{
  "n_layer": 21,
  "d_model": 160,
  "n_head": 2,
  "n_kv_head": 2,
  "head_dim": 64,
  "d_mlp": 640,
  "vocab_size": 8192,
  "activation": "tanh_gelu",
  "norm": "layernorm",
  "norm_place": "pre",
  "norm_eps": 1e-05,
  "positions": "learned",
  "qk_norm": true,
  "attn_scale": 0.125,
  "bias": "all",
  "tie_embeddings": true,
  "parallel_block": false,
  "init": "uniform",
  "init_std_qkv": 0.0374,
  "init_std_o": 0.0464,
  "init_std_up": 0.0535,
  "init_std_down": 0.0535,
  "optimizer": "adam_hyperball",
  "lr": 0.00879,
  "lr_mult_o": 1.33,
  "beta1": 0.9,
  "lr_head": 0.0063,
  "grad_clip": 1.0,
  "warmup_steps": 332,
  "schedule": "wsd",
  "decay_fraction": 1.0,
  "decay_shape": "linear",
  "final_lr_fraction": 0.05,
  "batch_tokens": [16384, 32768, 65536],
  "seq_len": 1024,
  "doc_mask": true,
  "train_tokens": 244500000,
  "steps": 7381,
  "dataset": "wikipedia_en"
}
Each number is 128 + 32 x the weight over its row's rms, rounded and kept within 0 to 255. Layers, rows and columns count from 0. Numbers have three digits each. The size before them is the row's rms in percent of the matrix's.

# layer 12 MLP up, 640x160, rms 0.0536, rows 13-99, columns 0-79
084:120140197142113130133094105202137189172122173110095146141130111141135177068157185157150141152101097068200145111197155101117131160130131110152114184120073106104129136082118133160107128152179106145155128131111150102158059140122120103088157095
111:158101110131183068142158154133089166099184122178161191161117098159158120126150146106080140164114091153079139039105140133098154107123160155070135116073090091098177187092159088147155095105096077155128109127099161168142190090152132151134086169
093:126109120229150138166183072129119091155156094139144165109058082149112117084118135171109179084168095155132130154097138155103133184118106128135126201100082062092095171134185113129151079112132139152123147121104146117155077076193128131192117127
152:172113123063082126134186124125182142085183106157149144188101119180101141141142110055162125081121100121119155081176110137093096137123160150079189168098097137161115096102176169117115119104105099125177147133146104137134123112180090154137089133
112:155098125150141107116184086059142110113139139100128130116105135211167119109131066123092138127114104135160115153193094107181185150112101156117116181095067139098111168089164148150068090125157095126143128127103156130151150102142107141151081182
112:144163123076108102081146177131149149164139120116097158122097139115180093095100082084150126172095136172171148176147154095057129073106153149059174188095132071159139095139139109127136133084095125134107101142106169109131109099188129049159147144
096:166169138082109099149178124105131118125135082086077134092132147073118109135099137070162123096098104158148150189194127113096089052129133191087202113132103118165124147148148081060090168062125106115184129120091155125138075140117132108150050173
094:123063092177100125125151109147141087158084112124134134116133135131118165176104089145091079148147080104186131142131140125088143132029135151150156135120120140086134119130123067149106104111174122187089110125130135118141153118102117186118105189
091:105130118137048102132142135154146106106195113107086110083087069191137147065115087097163103079139157163146158082116158113105093112087183121075147162092101146085151132113152104134093142150105139148103212154133079110147110132157130130109105138
128:194119204082160090129072122154098127122129162157113120165094133168095154182133126139198113124138096171189170162192158117087168102095140129119103154070105148142102153121180127116043104097065096113144163136129123213138104172133105124104165128
073:206056151158097115144102103153127126052088139069139201114098173144161109161142130110107142156081127166086147213103171147133163099113119168100136093152128194085195185128118102087069146102121066076123067142129138168148163152137126118112079202
071:132159135113114189134119153194120107145127115076100196141155108154123165155063147057175099059208092155167130120105131120125118145205135148135108150135086046097093120109095144105041103140153130094071119134114098121108112053119102196153073127
102:151170165114170137147074099177135140180111164131075100169166130192118110136126140154164136161159140115147174080157133098160110126077193125129147142155091127107107162138139139097104118070124128122120140144103136142154092129119124139056122094
087:141150132107150152060106053149083119146199119104130176133123131110116074155148126128224130141175154201128143109105109159177141137098131135086146125069118144118128117171141188107072118145123121169032127136145148183110125149189108149052124118
093:123140112154129175135075070199114118078133148187122147151143115129142175143053134106098126065151079119114177078156092123158103192117102130129166098150094085155150125092122130152108153096134082116138103096159124084144115124120140143153156102
097:130112140160105063092162135183107185140166170150116112105156076170153119073119133112087131171136118123147118119159138141125142139102170139121135114121134119074095133141181152134131096058115073136078125107138169143121120134142147105094147162
100:137080143151056140144086117139169167091099151128133105130081103073138136122121119135059103167111149134152153144160089099077182107097212127085184117099128096131158113070103044071096131120118108146174137129138128096126110134121087149181124094
108:124147134120042149108101107154113162128085125130143200125140129073097114145161063054151091097152134184184181142161177153146206125116129146144163143120104102125113102107139114155115140069120089156091140140117057150152081114118083120158136124
111:190091161095140152042066074099139140102130131142130142092104149159154161173149121172116083129166121089133124119085109126112161113156137112153187138136087176115151119052128164181104144074131088151121107126151132110151113137141115135088164158
111:169071190132093168075115140119200159133144117144137139127035147105092116117143119168124122151118159135077138068144130128127127155154093140108131142136127109147129199138157054111149134117121156151105126129120160135135076091150132172157120115
100:128104149152131090146076119117134156125112136169101098137129120196151122134109161128186111140141138104130130141076132089099123210094169128156165159071140107104122067159170076064128102131048139097119152125103096116139132107212136199143122183
095:174116088119138087168113100123164176162149105176118089082132088115150151120140045141143168165078156104126137084119122132103108132165162118146160113106114154067184118144155178114105139096058145131151136143155150069171074124148095170166117161
090:112108084128130134142100115126215158116132095120148110116163076104151114135097077166104154103122131118155105105105218156111176115137154121132158147113159139113130082121145133114124154124114139155089171133088161085108126169176156100126165159
107:108188145106114136076112108195155187114157106104108152164090131086159118161138072054182173117080126163101152123110136094191175108170174099088112163114058153102088143096182168124157106094077075148118144155106139149170130112138080144130118108
097:132128088140115052080136137184134064173176128101103107197160115103084179126116104103163150187142119166141144126097136137094081119107126151113173105079140122128121148077114137150103134085137161175063137116104220122119135146142102125108078118
099:131131154140110160080100097137101127140155180060075143067107082135182178119150136092091148104089075127090124143174125129093172134134132162154154156139089141129142125088130140129135125040108145093169185097135137134151157124125115146128069140
109:157153115130125132090201101171121159159088183141147113094179108162121115097084143098114128090169093134182132074186102106120199098098112120143108147106114140145152083139119142115156120133088144156176151124143146092129139142164095111205100131
090:145072103094212089076140115142146128106108113079134101094126139100173148162101087154104114123127124191149133091129097149151081103091172188111151113083099124142193180140173128064109089106090146167150136152113165182175131171123090177171137128
098:133106171109058055139088187186138089153201153086135194155160129126114150146094086170157137102155151099133146106140117137159072151121048124128095143114126185128119095089137105112139159098075118152124125128094125125116152105143144057189165077
120:077164113106148118137123144118118059150150167074124140126149124131105192170165149092103119124159148091152157152130139117123085114150091207105156151067113104142168138117154164118136091128049079111109147114118174146130094172122115092135116174
099:178121131082100092136128130114187088212114079137156081131139079102144180156143041130128064155163083161138144123160149137076140088134092166173145102111145115169126137146139052148130187039125121141133140083135132140124094074143130107124137160
098:084128108151132141109069168160170149094198138155087190105122058117130122137158123114095148147127171174161126141101085113162120163108150137119150141137135071139152154102103116120131133096169134177120186126188145158143042139115067101136145097
113:120176144093123113106107182086196176158113044128101100150079103113135148091107130038085129164112104118182156098128138127060161100120129113194168141141094086185102156090138119140070140110103077158112161128104154133171106138171127108155118119
099:162081164121137060087165085135139115195176127089112131085083100154078079152137114137154183127142105202199151121161088140111128129106107120171120127083133104087083135122097205137111157071065088132107119138170170103136185141140150165178173128
082:147097075138091137125160130146085148097208117122113125113134105148098098063129140093100100090087159133111149147088097147116158128146165133139151097155146093090186084134144135073112146145112156107166253123186114091156129121169135127120114171
098:137173102139126053178161133133134148152104128074119098100129163131109134081095083115085093202085135118118143091210145094125137114173138111135138159119090090117156170117091117163105146066168144153114083103123187139159090101120111128165054124
097:111136162159119152155068141134161086061107077097104145140064172135145099191090110122090162096082150144099138153135127208139195109070159147177204123117095111116129115137156142180133100111095086106114157124129110143149177108151089110092103170
075:146089092078181148155097087157103165149157134160084156087110089073169136114104149158188140150155109077171147103100133081118141149100106156112197139072124079121113096099193193105119142090149153119059109165118119086127111073137117143126167085
107:152073149113076119082090081164138135150151133165131157149117128122102153150050110192153126174147113116111142128135088087146125105133154124173130165126082085141121097106129181103105170107157082090128155112119154147119119150121056105181156156
098:113093130141194115107078132157134146177170157144134155118147108150162185152099123150131115110125090082163151092120109111143159099079116167138115102132132156157110109079176140082109152107085143152138123118107124187152077135199108098148162058
112:149112166134150090141131089189129088106102080102122120108174126124160190166138139200178100176178154133122159170150100161142133129110084136112137134070073048085142094148154154100163159083146108165159126099113091179159111097148068133126123127
122:098140145113158119116187177182121134185211095084102184098150118208096209105148142108155146096112085131135138103113125113174120095138094130140134103075111119085169177114159145115116137121071120170144151151119165146215143072112098129117101166
118:188111089095174064195166113133115135167102089109113171128082146103158133137135084049164157147115086162135147118150205141101118080102136176134152147050105119134124098135117165161100101114076111149121108118120136132114064071132124181112184143
085:132106131089130124127089167110086118147123145141121116129089095167035151186119078116115047113156113156153136177195151151166101140125163129054134122135114146178130190151116061143122138072167098157150152120136144163117119118141185070170085159
096:152084109180066159168153156142117104108164136137110119117160093148161162139138120124080052125137152103126130190084170141077129133179125126162107127103136093073125107120109135103130147102120077180127171114152197089140103149098097122152116214
091:199086153147134109132087091178130091081128111085161231099099145115141108186091072155126124145110124117092121154152117067181131158096134140101123126072097115096195152121114126168097094157133120140158101137101168133142143081162108076141081126
096:156161136145088104147054090134124135105152152090134131103166141163163117149137157103119111108136169094229160142070159152098085111111163148118107154085109048104132127072173148146144117142103101114111153134109107124140118162139141132120192142
097:148091152134151117124130124110118113137185153182137139168102065218102108146141141128090076122143116106169128102157136115174119140078131121108133155045100114152100104117104155110158110077108125133107181152162094113165074168118121088111122142
092:160164127125092139101109052139113161129164149130156173104127147062125121132117097059162125135228145126153152143167156119127120114058120145084119119162120157092104110052165118126123144099152134152136126097095129145101096071114167214176139146
111:124166169141136115134093169163124086133187190163097126145153098149188106127139148107199120152110092126160139144134127143089147135162154135074112210090076058134116168141129140156144071091123077123111154120101143143160164157130081113110118151
092:164154153088163086093151105142089100126192138146106107147180112088132093121106142109171160105177090105138143173112112145056086185097111190107131142120138132138099084112128135125083109114104108133086133146117180063122097130146081111197096080
113:142142155098116133168101157124111162091223085047096171154139146207161160123138193132175139092128147131129131108163119089152141199115109139112126163091118138107170137042141135090123150148116116136151176129126118145202151097119153173097117104
103:152159119107112130152092166167084195150140112151162106186138084120147142133130125087126158121063161100180152131198175122183181183146192144138121124091085080105130150117152179131120115095125054168125145138160134135141152108143096109117086108
104:158148119171114145117151159121160142124111143184133155055119132200074164138100112122129093175166048162117133124157162119178098127153158123125151123118138118144108145099133125130129093121107106100105112144120132132136071049168125097114099097
107:130107229175086119154128186192130077137145112132143125101127116149141241202123176141109088156090115093148140130101136120125125139136173127164080142098078145076172137124088111090098099125073116157127135132152179133134110066144172140120150152
108:171136130132177106136083060122140163112096157153111091069156105133083119168162104077109139108114132091156140072194107193143133126161125129105111158135075177116180152143125078203141126186097084142149155144104131119133134160156130167162094127
100:172112101082063136106162149124145161202153104135110107080120159117146132114075073070144146146108168139137162121112183157168127088119151142159093147131105123075133104105184117147100151124114151149116108140155123092142130092103177171151132212
130:142155103073154086160109106157149080130136040105096150161102115097136112144088169054160147136129096137145150167152203150139123153121112095137153173099102158167090216120138114176093116105107055160061111128105142179148056127102129105118127137
098:152125137071130117092101168149174135159126192100114067116129141132120138135095117150133137143135060052194139158168124081089139156127105117161161194130092170122157125135124122107121104163136116107115133116144138073145181088125141125136141219
100:165129088157142139136107127118123032152178116130151142137101095120125158141141123151066098108153090210124142124084116076160168127170183148079135168126116069141145112138156125152154039130096084142164173138100080123126116125166174114149161156
081:122122134078153163163133183127144166098170113096126102173081086117083135097078105137099169121114075075104159123142111114161101179101200119084163119092133093132176120130136137166132098172110077097171196154123163120144055123156093094173105135
116:138131190110133070120077128147138188172093157124089168143134101158173146107126150142129089189115101168185133063190134139138112103062160131090109124133100151131103153134136122110050117087133103201153138106063134109148116136148130110131153120
079:126125076098149074087160043093075106170160154130108155065168135124146142185089115164114133095152099050157165053141146158115123092176096169150144189135064112096163126127128104132120116147112179086120150125135133163150114064116151199157112171
096:164146147101136114108101093094109130124105064137131148051091091156102171146102176174174131114102160123148164094153113184203108124056164111151194154141108076127155108107166175069126172100153118092104110107172151153151096158173122153102111105
103:136120146109139130111140198155171125119190113166158147119116090118163124151087121087121149171153095117096148147176152159101118152080166103122158168053146141145129138098157124124149135154084070112014139113147136141114129105140075110082106095
099:144141170120121142100116142135154118083172153053110113149110130154151124179126107093149134180188163160248158124123097146110111090172155118146151173145123105134121156140137155156099074128075073156053127145052172075112090146136142150153114125
093:176135102169049135110156178127102138131126135088051089144138144096170138084108126103150094121095149184229124160129148132117162152095132155103145156135113103098075088105110101091133119122143105130085120100106161124121169170098097146122114180
094:213096093136133125057151068137119070169102135122104162149118160095092135156109069162172115135160101135107132141139130153113104152177105144141140155141120099073186142148149136111101155121127077141134140112145097139164149090146149245077118147
090:169104149117170093100154079164140189050128165138120173060081121161181097103120095143105139098100097172137129115129110113141202138113116181119132146085070119075151144144182131168078130145107109115144110159060137156150149098177146103152051121
112:137088096167109108112138046155213096168084057151103128130076137162175127173157117157132153117154150131195150147108135186111163070141154105158120138113071084095154144117122143131109163105116111109080096132166119105134072129143095171136127151
111:097065151148104099144099107131200146048163133110138114131082097180167122168162132159086093161117139121124145129117101082150146118100183143065155131126126122092113129095174139139122176075111105203200105167080158140132101144142101127103148134
096:100145146179136107057087110140133076159141092082110136126106077131111144132095089104085119132182124113168139151164129210151133144125108140136158125131149099136088104123168096137108049113092076116109140088075180129127160129189040156180138123
095:138119172156128126170164120175142132133137178129100137130142118136181135101129158135192115165117123067081129125111185160137127088150206139083122132126063106093111106128125092108103104171066119147085118137067093094126158145138139112115153195
092:115134184090137121117116077169151095144154131116102138112134040182093129097090087183123092134156127105132131127174130107170103138091160109132110161150129104165145098155163156164080125121098127111154176129074150194159159129161100098145107142
073:115092131176101092155143091168086081142147165146175161115087110172077137183073142179150151113170094098144141128161175140211074124155127135155109121103110112091141118148185156124043147145092142084136178143076144173138127121100118078137132113
090:158060128117137125097135138143168131106181096095069148095126104115123113104065184115165063112079138134129130142138151119110136041123181151109137159106043122084134151167127159125078132136153101220130142154145120094124127157135123140078116150
091:152106126171175114143094048165129091149153175095127180111130145160133105155119119141101136070112142120111117073163172173187101105101120131116112190088076117090178145137187093160116171108113090168114183130082111113136140151126163099081095124
076:149122096106128121125138146205134094180180074145114117145126107103104203176085172082068133202133123099121150129149140120170105171165097132165146087125120116105085114108118115109106145122081143168121091139141152114122047038101104122165134079
078:143095088098162123120138104127124150165157104149151134097141132134085141121171137127196062107151192140136141126090117227153093085184170124125162133122144122086158095166135126130134138144083115159112163103153117120116139152211109144126165132
106:132161169145085073146122114113169121089133156140069130110139141075172119120133109139149089159121134178130123055083131117156186092137123120084116176092137052137120140075111087079115096111141083164167107118161146129117169114172148148109128135
104:153117101134123086120073081148119069160131185120149192088167109149199162141128086111133142144116132111186140076189112114109085142057138104127110091128113132113150128138198118065089129105101123146194112128099141156153082122166144156138165100
110:130152153091143097150176085199121116115160130146095160160131121144181142136152120096115131165128099098176139107140195127130182077110171148072101223050063086111141174137164102168098047160058099167071119131107123148158126103101083154134158131
113:140101161101133104130150114176199132110162065062150141160070129121122181150131175141065103128113104200145133169172116089123121138122142154132191136058116077113152159126124132089165055102092072137082107135128138133123101118139105119127100143
095:192067116149188049123103077110151136172139129112158222096030091151106148180079092144121126124176115149159146141108123107129136156160114094105132178129101163090122127152150086139149154126094137176173119129180151148130145081109103114158150103
121:107097133116170132199146092171133093181110111116157161119109110093173197148136118171101140113134128101105123135175154166153132171157174145095181172110087155087098116142118063115123115121115153153111176083139145159150125124152159121161105084
117:129081168145150095091135126129094166085146114070126122116155131152167165092165196142071077116118112160119136143127141086150119153116139117119147148133100174162121151129168090179151132110114066155130094128077144189180151078168175099095079058
102:147159109091098083087120105123105138155134120107132130171151108107065097147095134123125065156165127131153154179145095095098126109130151125099159143129122114183145135105100090109118172062128080144067128123108188172162172129127112116160036149
# layer 12 MLP down (transposed), 640x160, rms 0.0536, rows 13-98, columns 0-79
091:176104185157141140088141171081098144131151137113113142168163108144097123127103163140174100124127168127131122109091143127084155136102105056109116111125075131094117143139156094118111109175143037126152135111171132149150078179139108109086093116
112:137116071148126168129177054161084106132147172160130138071165166207113130139130086104135141104089183131149130137184148159105141078181116072085136124125169089143109113130126086151100121153137138093156094126095157106192180176125105155200087138
086:163208137102111161170094124150128134109132149140160142146148188086037134094130074141153068117126094133123105118138144127083144130078128141149177130052133191133062143074119155169152187107127112149135153116121125161184108117105065127146035113
244:133184096140121199117090198155076121130186129185119139221121115121131132133125054126108136184136133124169145141147146097163115131151067119090166129063089176148079107115137148153103153140103106142156166132131166124142116147136155075055109150
134:167137108154107109104106139112158110174145148047120117102188093156124103121192090098108100142130147144094206168125145109104148085165120070125149132147099112145117131090135103150165104124119113158107072156109108137103129132173147169097164076
105:096133115158179154090155148156159140206089147065175149112081165105123123159098136114123130128112073125089126089117120167142140133076148122167121159150212106119156154137130161114112124172098196217126133113165106067078172093125145152155194166
079:138135079136110176070130122111166112134098097090156145116155144143099109162127133092125124147126198133044131108107161151148153094095122152115145171153104121130099143106107170094147124221093086081111132152181112057104146135135148119070178128
087:108104145156121137130130133140115122097151157100130143141109069102142144126098183141118103149129144173132120137100125144183133185147160132096141098170088109125112127117137122140126085186131109091118089123083130124074097102102113135095142182
090:072153098180136138070080100145150089106113107143149096088119149164079116153102144087193123095122129103123119147091145120144125135144083172098122113115072099106121115101141145145107115135132138164148059121128137152115147131120117205107140123
140:070132120112168142072166116139113114157171172136138112109098145181121144144051153136120142102106083175119140090104149104159108127172110148108135176144197175112098148111140160150126096131135153169073128121173090060072128141124171124133216131
080:152147063102124116155134058113170103086125094166130088153162145109109139080106095154146119112213129098090146029137131150128093125151159132134114124129197160173096121142141172112168102106150229179121126112139148093118095105109131112164170117
069:098171160126168157187113140093129121128122118149124070121164136139093120078119112125157163087103137136063122175089107141056092143076064144138140041141142166122104146133119163148145140139163184171148141116147121187171117189129136107158148123
101:160166136111133146137104111066100122156120103160121140150131110100084148135151143136195116119185097152062122111167146114112181166138109103146074175133144139166141191166137145132088134136124056088121123146114153097173100124212087142154113120
083:168073091180036114173138191143080124099098096106129157118146118143107120111144116093079163123136116060141133145089139157128123100206177163158134138206089145089125090118096065177151132111179112140157134105163125084087186147042143058137112155
089:161197052112157140182137091130134155150073118175115148176150144123146141169037115127128185114093091131146111098166156116110140183146167100146178094146121148187184158073135141140057137171138113132125110094144078080107097104101152169139174174
092:000157159104135161100090119104153074116155092090137121106162203151117126177156101097082120144162095129124130101119105119136116103158085151087125124120202159126136126128166138119110152144127129172149101122126147140136071180097169192131115134
083:082070140159121082135120101087177173172152121108185117120146106126170087136157173095137094167107129089168130111166124157139176156111096131089059097186148105122133144113117144065146148103160137141080088121146119111130110094099107086146131121
102:113093100134173159160138142153081092081133155157111136076113140065113174093127170156083082085094123060165156109047143144131098111058157190128154157139122099036152099149159122165132138098100139115113150139094168132157113128094145196210157146
101:184087173132100133078131109108125134120083051122130122139195126157036108157205115143105077147083153108079136112121113161147121070118137149147158103141116161113080139137105132072112095151118133157125133130200117195142156137082166126139107101
128:101153047087139152115116213202111120097126139140144145158127120136142106145205108138091178147129170126171146184126096100101102158115165094091155140127159145155075118108130131168094122093097163132152163133081176146137093121131098064155154111
091:085117109184151111121158133096122106094112122160139156090129101124116122149152142078105118106093161090147136193123100172196119109176185084103077150141154131148085162145093106126153199016159175211140112113137143089111122127078086098162141105
077:176137087108139215158099172156136130160143082167127159109159152154109088139135142117112096096110142099091163052155162152093170131103067127059086106106074103159131134147119121110121135138120097062127219149133112144083147124100078120180116140
086:000106048160130139159093150158121111107135161108177178082143181147092138144095118134127115137098136169110098128204113050106151114068104176130149132093214156113128167151098172124150143137102107140155124133178117166174140157143122126163119136
127:133149165079106133130147106134095093100112108105188125165128121088195177063124055162132132165142083132118124121132140117155143195151089182156111122043122145092142128154155113161140131084125165185156082121165169199130136143115102084092168133
102:085166117084188104118116131136082130142151153186134184142147135134050116096116085199119161090120091127096140137137072148120149104088128132054140170104184139112101139137133092139138120157099094109155150143143107139115114124130114117149182064
110:194065165124140161153167075164153122154103071172071205123135134140133132127148107156095125105103170170133160140115123183122099113176136124125112163086083145103170112134143089098153141114090092175153143149141078107170074107120169057157100149
097:130125107129166113102123130139108102132141122173138151074145088174132116143104149146124119096148096136115133224096151160112105186106147158055128087110168137120105176153123098127149104119081135116106081124147116085125128120122083179212130096
074:164135137160118137157127088090112125132140140088092120136113113119091037166181173177142132153166135104103096093125200098156174147135104145091104172148114060159136126137096164100114140122185060136150088125200155133139118139127099124119184089
085:081133062159137033188118138147089105156131149145113109090104102139113076102155172198188120112073103093120151167119106160109162147120071114111084118129178105145162181146104061123143115089092151107128073122182134172130150145182099157148148078
162:122153172092088078124063094154132109106151152133137119238161119118103122150124148143086124155154145127158133180177134107107126117114109175130129142098127159130131153075082162146130106159126100137104239134124132097105068180131172076061103090
101:135116198110027059092135109063140117079101096126132073139122134127149155108137099141156096129110105159136108122102166099117149100164123139155064153142101109152087146147156115141130171133140112158123090148134186168204142166115173141141135095
112:033132086137146096122100160139148155113142149161122172084097088070136118152191148069132159130151078131184095153087088143133134147140137150083141101135165103103183135115104107132109147105112163110170107138138152126160118096086100135159191149
119:137137145206107158127168092158154099133121195130107131126133099178067149142175164084115162041158187123082121134125100152151105115106143186135079077134129095129121102064140156174112058092163114141128126158104147164133127101099099099151101138
083:067154115127137115137114158146157117103140076132131167149139110093166151121150153146147122090142134079107137163157096187123098157159156136073113157165138110131125122136155079113098155111123122055108108139116138169092093155130124093087126110
087:138151146119158141131069087119083074125085151149151179161116159146112158158109112121135151151180152140193133086142148131164135094127094114126065136047113144163032196166097136135122123082123037150014039107114107138065080165104123105153151110
089:070098147123164126126102081105134167125148144161140112085163089206103071139173171070126115158158091200158126085122184175098114137166108162076169106134159096138152153098159091086093134096135040150116144140156143125152138169115113117106119130
094:095097111089111159149187104097157196124146173068154108117121216197109123107129110141143181107081081131150138157161110128106134135160113164087131115126111145137135169067130152117151148142046181126097173127126114143165173159103182096144083114
074:122124148129115064072177159113139112116091143130193024097099151178122073116119161155125056107110164119075134138174147143133130120095108124188064137180122166178108097151087150129150149161136148172089121118165132111129163132168116151145166148
103:129135056160136148129085069042120111111089099091145081125148153123091164127157167126144159126138172143169120104103142139148101153163135123164175141138048173172113147104144099158095118138150121089093211140119070171135136125132075139071093158
085:128120085129080125156117130094159112121205091091048119104111163095127139126134173119145068102150178088197125104145110116112165153126109104136113115181108099120183174136095143170162150123184138153113146120143145145133218193102126095125183143
109:112089090138174112107116131135146128153092137138092104097095154170167147154128147124124123131134067057175127135183127110146124183166131045100151093082174189144134158159122146232096166168090092138139091109121088122112108162103141156121101140
132:150140136138130197112205150142089190175098137076113099139154089134120125118150110120081116138125197207126129086090107115124146095115152137171110068058136086089131136168118110126153212107145149134083115128174170105136080156070082141153163179
119:156142192084099135188072115103170097142130153070135121129152079155100094162140104143147166134182139162130125126107078113042120111136114114114123143119123141113116158179124127115163139119114112119118133127190131131148134156163139132131133049
072:161135158153111120157128118078093162163129106133163087124152179104165119106137138120133195135118165142114126126096114182085151090137102085141115097111163172115129130131055123047081150152152186168082129135178109126163175157128167140179143141
098:040091137155197122067100126169108126097147104085146094133070116120123139178096065105157126103095122119130119117163170137178116094116133108143105150107120173124115135132099159108092159138146140178157158130154102142195131144148145112093106172
086:009127062143106143137162099081109127134151109123137111089150108118129152155108083134173118098162145133135122180132111139115098125103147072150098127169202100111092095169164078115112200101137144088124127132156141145144133170058120095162133130
101:142076163053100118094127127157163148191125092111165116156090198110127143130172094107147152147148085145060111079152154121111126136131101102097084149085141205134106139134066123116142125185127120106125118100158129138093146095092109105136058096
075:148171108101134182152151058152092101111124117109131131143139119178152136122141179102112122167128129150133102132147047112101118101223100119128123124109138068066148113136112167126120118086069173107114147120107141127149141113115157136088127117
079:045103111127105129129164179105158076114133121157157155152150166107176129122187085085145173166144138151124122097109119140088092158128114115145122134136163107198084107107100144095127150041115170105099190165122128122145086119102069156194147086
110:147133137137137055106126127190176135097109091092149204165139070151138183137124124080141114151173125133104136068166085101136104121125131132116124143160104132094080091109141105117187065194160188171104121137126135070121148167159177130094086132
093:112116100094081164117143133105133192181127140071147167077061109151132150138177111077109132112054160114124117069121176088152143142118169138137105184102156104075103134132137133114158146167151059153152128152152174136172145146096189141166113093
123:096122141121142082197134148130165130118097145153133053142109166134127131127075163088120103091183108137084140106116154167196114085116090124056164110142156076105152134167153082138141146117218110164127137153115117167123049099097124171126124174
088:163096128107151143079152136141081115123076117124156089114151112132086123073132106194119078185165113138147104211086131124138152165157137141138136169146139119139102142151139131151107121161153110158134142136157074100127150137081215120079118118
094:194104176123140095129113196078181081128120165198087147147156167115164088116141146111098113122116125175147115126104057120154085096150136121092131128119088116165154065133147122117125113154134123143132172133171144179083079129147122087157090169
106:131122123106095102156101199086128125094140138151137117130164100134138122169137072177121069161140113174146134172178095151147170144121087109109098151185102151169109115105173134142081131233174120085088091116182119102107189110129124127108155078
104:073133170143123154177125188130154076121100167190087141122150160098141191139088104137097109114076167123155142091111137036131118165118112107147168182096179131125076040172120133165128088132172115186127182137067147063112150125112128140105187120
088:114114053099157162189170135066139145125147132180106115159047093142108146114196121144125095125128136187110175157095078136148120140078132121096074132085158154142213080117123130144092147117133180165127152132162164095079171176072120135155129070
202:138163118124108164046156129141121137162213137092140158144121067149177109109134152085147137133135122153080113114174133112159108096137135133130081141137158135099143164097161147161105123140096197137096120148115142093096101106095102115148083121
095:142120128189139094148134124064092117181127089133147104097121175098162143148187151093083098156151127121092107193144099113145136067129127144113133163109169132151086100105142203149141149133078141046122160141071110101172114121165152167111159077
092:160155083145144190092158116121121139116107093110127112138105150135156138137063147139131107155125132135165132184142168047191129087163101105122144100132099128144148088085165169125123101090176148128150173132128116127103112143135175140121126141
074:156110158202142044112136164144165108142089125138132186116083082094157150181107110122150095127089141126077108110104155121142085160117095102125096150144129162132097113185083142092090085144122180121114111126118120159127142121076118113072133141
114:218170141107144091104091091121131162147127109122067207107122120182135111168132110116116114134104164117169136096177157129130162116117181123111153141159048090122061116151166086086138103122171157138172098135109141142103143180132101134199152149
071:094087158089119170135123164173115111123132109101128122140145097112098101108132181092100152137043150146156139125083134129206125177158138115108142071127132161108151118130079128118100155099175123137052108122089151114109093167169109074104138094
090:121118075139154169148170160130134109141132107084155126112140081143140160123060123104113086150129112149136094168156145176112139138164105188148190118101103054128065174112171119096099114162095107155123103172120130098127173162201099147124204143
109:134106125100175172100110170073138091164157127155107106063099104138123143109133089178147105138130085148131139110114113150135154097105133110072093097110151145122099148126102175136159079066126120179127102116097161149092148112129161132169135150
091:168149079138147143200101129168085089157159082115127163150116125135163202142165173132100126120166127141127105132120149092112140167112110120115131110129070161108129079104098177123135139119107165082121175144125149155125135057125092089085078133
092:124112110120155090127126151156113117146160103044198109113157116165161156107163097110073185116120092063130146113119156146169095147161077160081130133108066160138073127101128116151117140156121136121136137149111105116084176144146154149132100153
081:139117151100123116177140153138182139150173133146169053137145088131061137151103152148060044176198180138114159155138062131177076152075083129128107118107131205191131129127135137117182080126089107082103100137137136156071129100159104084144136130
080:130184085094170122196118175147153139162117130082112141155180123074126182084150115094113104094133069106099160112109134143126148134170123094156099052154077109130178098149063055113182102154124115145152134129102094122155136112124142112179116110
113:137082119097113087139087113112170149074081136048081114128124080140187177112173134072147139115115140152171119131094102078071124100187106115160147139126084132102094135091131136133127186085139137217093166128133108160140127109134104153161168188
098:144123170112134087189196073083116126118106143082158111160143118138115092134107126088151121138070112131147131093137105114158152125202143128139174106145099146135158162161074147141186141171081044057133148117108106070144141179139092166113137148
100:088132108158141139131145120162076114151140114165138190123104034173090137112177161072182108152111139082114118137184125167118201144129070127165200129102207133085145148127092118119147108152132070118144087121174153161138122157108046125101120099
089:236136097129125125102152144111153173118120096148104170131103160177103124119083130158143106117135086153160098154146075091122184139101103146135078092165158148097111106126182166125095167116130172110115125133117193104164096092109135144149105072
076:118145124148164145155105132129044138167121110177113078106135118160091136121109146139112196136106152092129167123101176162107145079132158116126171120193163130158102125192114177124200162117144139168133144113156137089088102120121172193161149174
080:186178164119199140149126129111147114101146147107142096146151161140155085118156129099107122069161173188088116129130081108129090132114150133141096085108117141106100150116106155099103198094155129145097108092095125100174148165158191106164149184
109:177170131154076079142115069160113120166065182084135087133090144200139112148079148125163185148123118114115121080213156168165073127123158077160079196165170129127141144178124098105119109112092170142145117114112092120127094152132123154081136131
113:226138140138123096108092133180141145148126129057098139126143098170117117111133104165088134120161068110116124111186159135148145136134122122114145210057053133095146131134190119077089146121146080156143186139117118084151124126114109117131098149
068:144165084153197096157083114067144122074121147122169096170118186147074112098082094147114085115058131168087110101176119124105127115119084147089170128142165121153151168106129158123168115112165120164131167115183126136161139157137110218165150113
089:178160112118078138151107160137075078065115174074120091179137168138167154133144139135031160153066122108121122134147119072117140117059151137120118136116072130143102151046140107129134127077147173133165136122120134146164128068067088134122080147
093:017118117154094165124135108061144105098130098089142081069123159126112129097139126093070148131165140146132129134106134178127157134151089138068166150157164145195092053140102105133174162117151165126096087123068116127108120099080154159123146117
094:140186123114131127152136144117156099086131179137120092140118100120147116128151115157118050144154116120220123168103076106096155173134118123117115109129119084084132102168200103063148150111088138154122158123155136122152119138156106144113195065
111:117163148145131161109143137126119109118160148107133200132115142055162105069096104195102089130120057123164113095119124110092157120119058109168151153089137101179145131184121138173104102185117105165112123133178133129134153144190136148153149121
112:124168070183084111148165102165109181145132161096112134078127164097144095118175121066142201129122143123140141117159142133124127185128112143142158108156181170076087030148107110164152153119095132128098060141096178144148119061128080146180095109
079:072187124113132146153080132156115150135117083125130092162153069131154161150174091161108152135064137116108134134177160113089142124089103126163166123114112205137117165081086098137088139141157164132106167111076119136146143118113110043139077145
135:123104170136171125173094109094153121145128124129137147145118118092166152124178096203132158114107183031118141180117090199092098191121129079127109110110128120100115128132101084111163078133120154137131146112136181172112153091113110120140121133
135:143155133122135091152099147103102088166131080083149109180159076177145148178186160131125101141119155136147129089073136128043116146130129143082107091162053152170095114133146128148160107114109095165153106148088116138142160088112091077163086159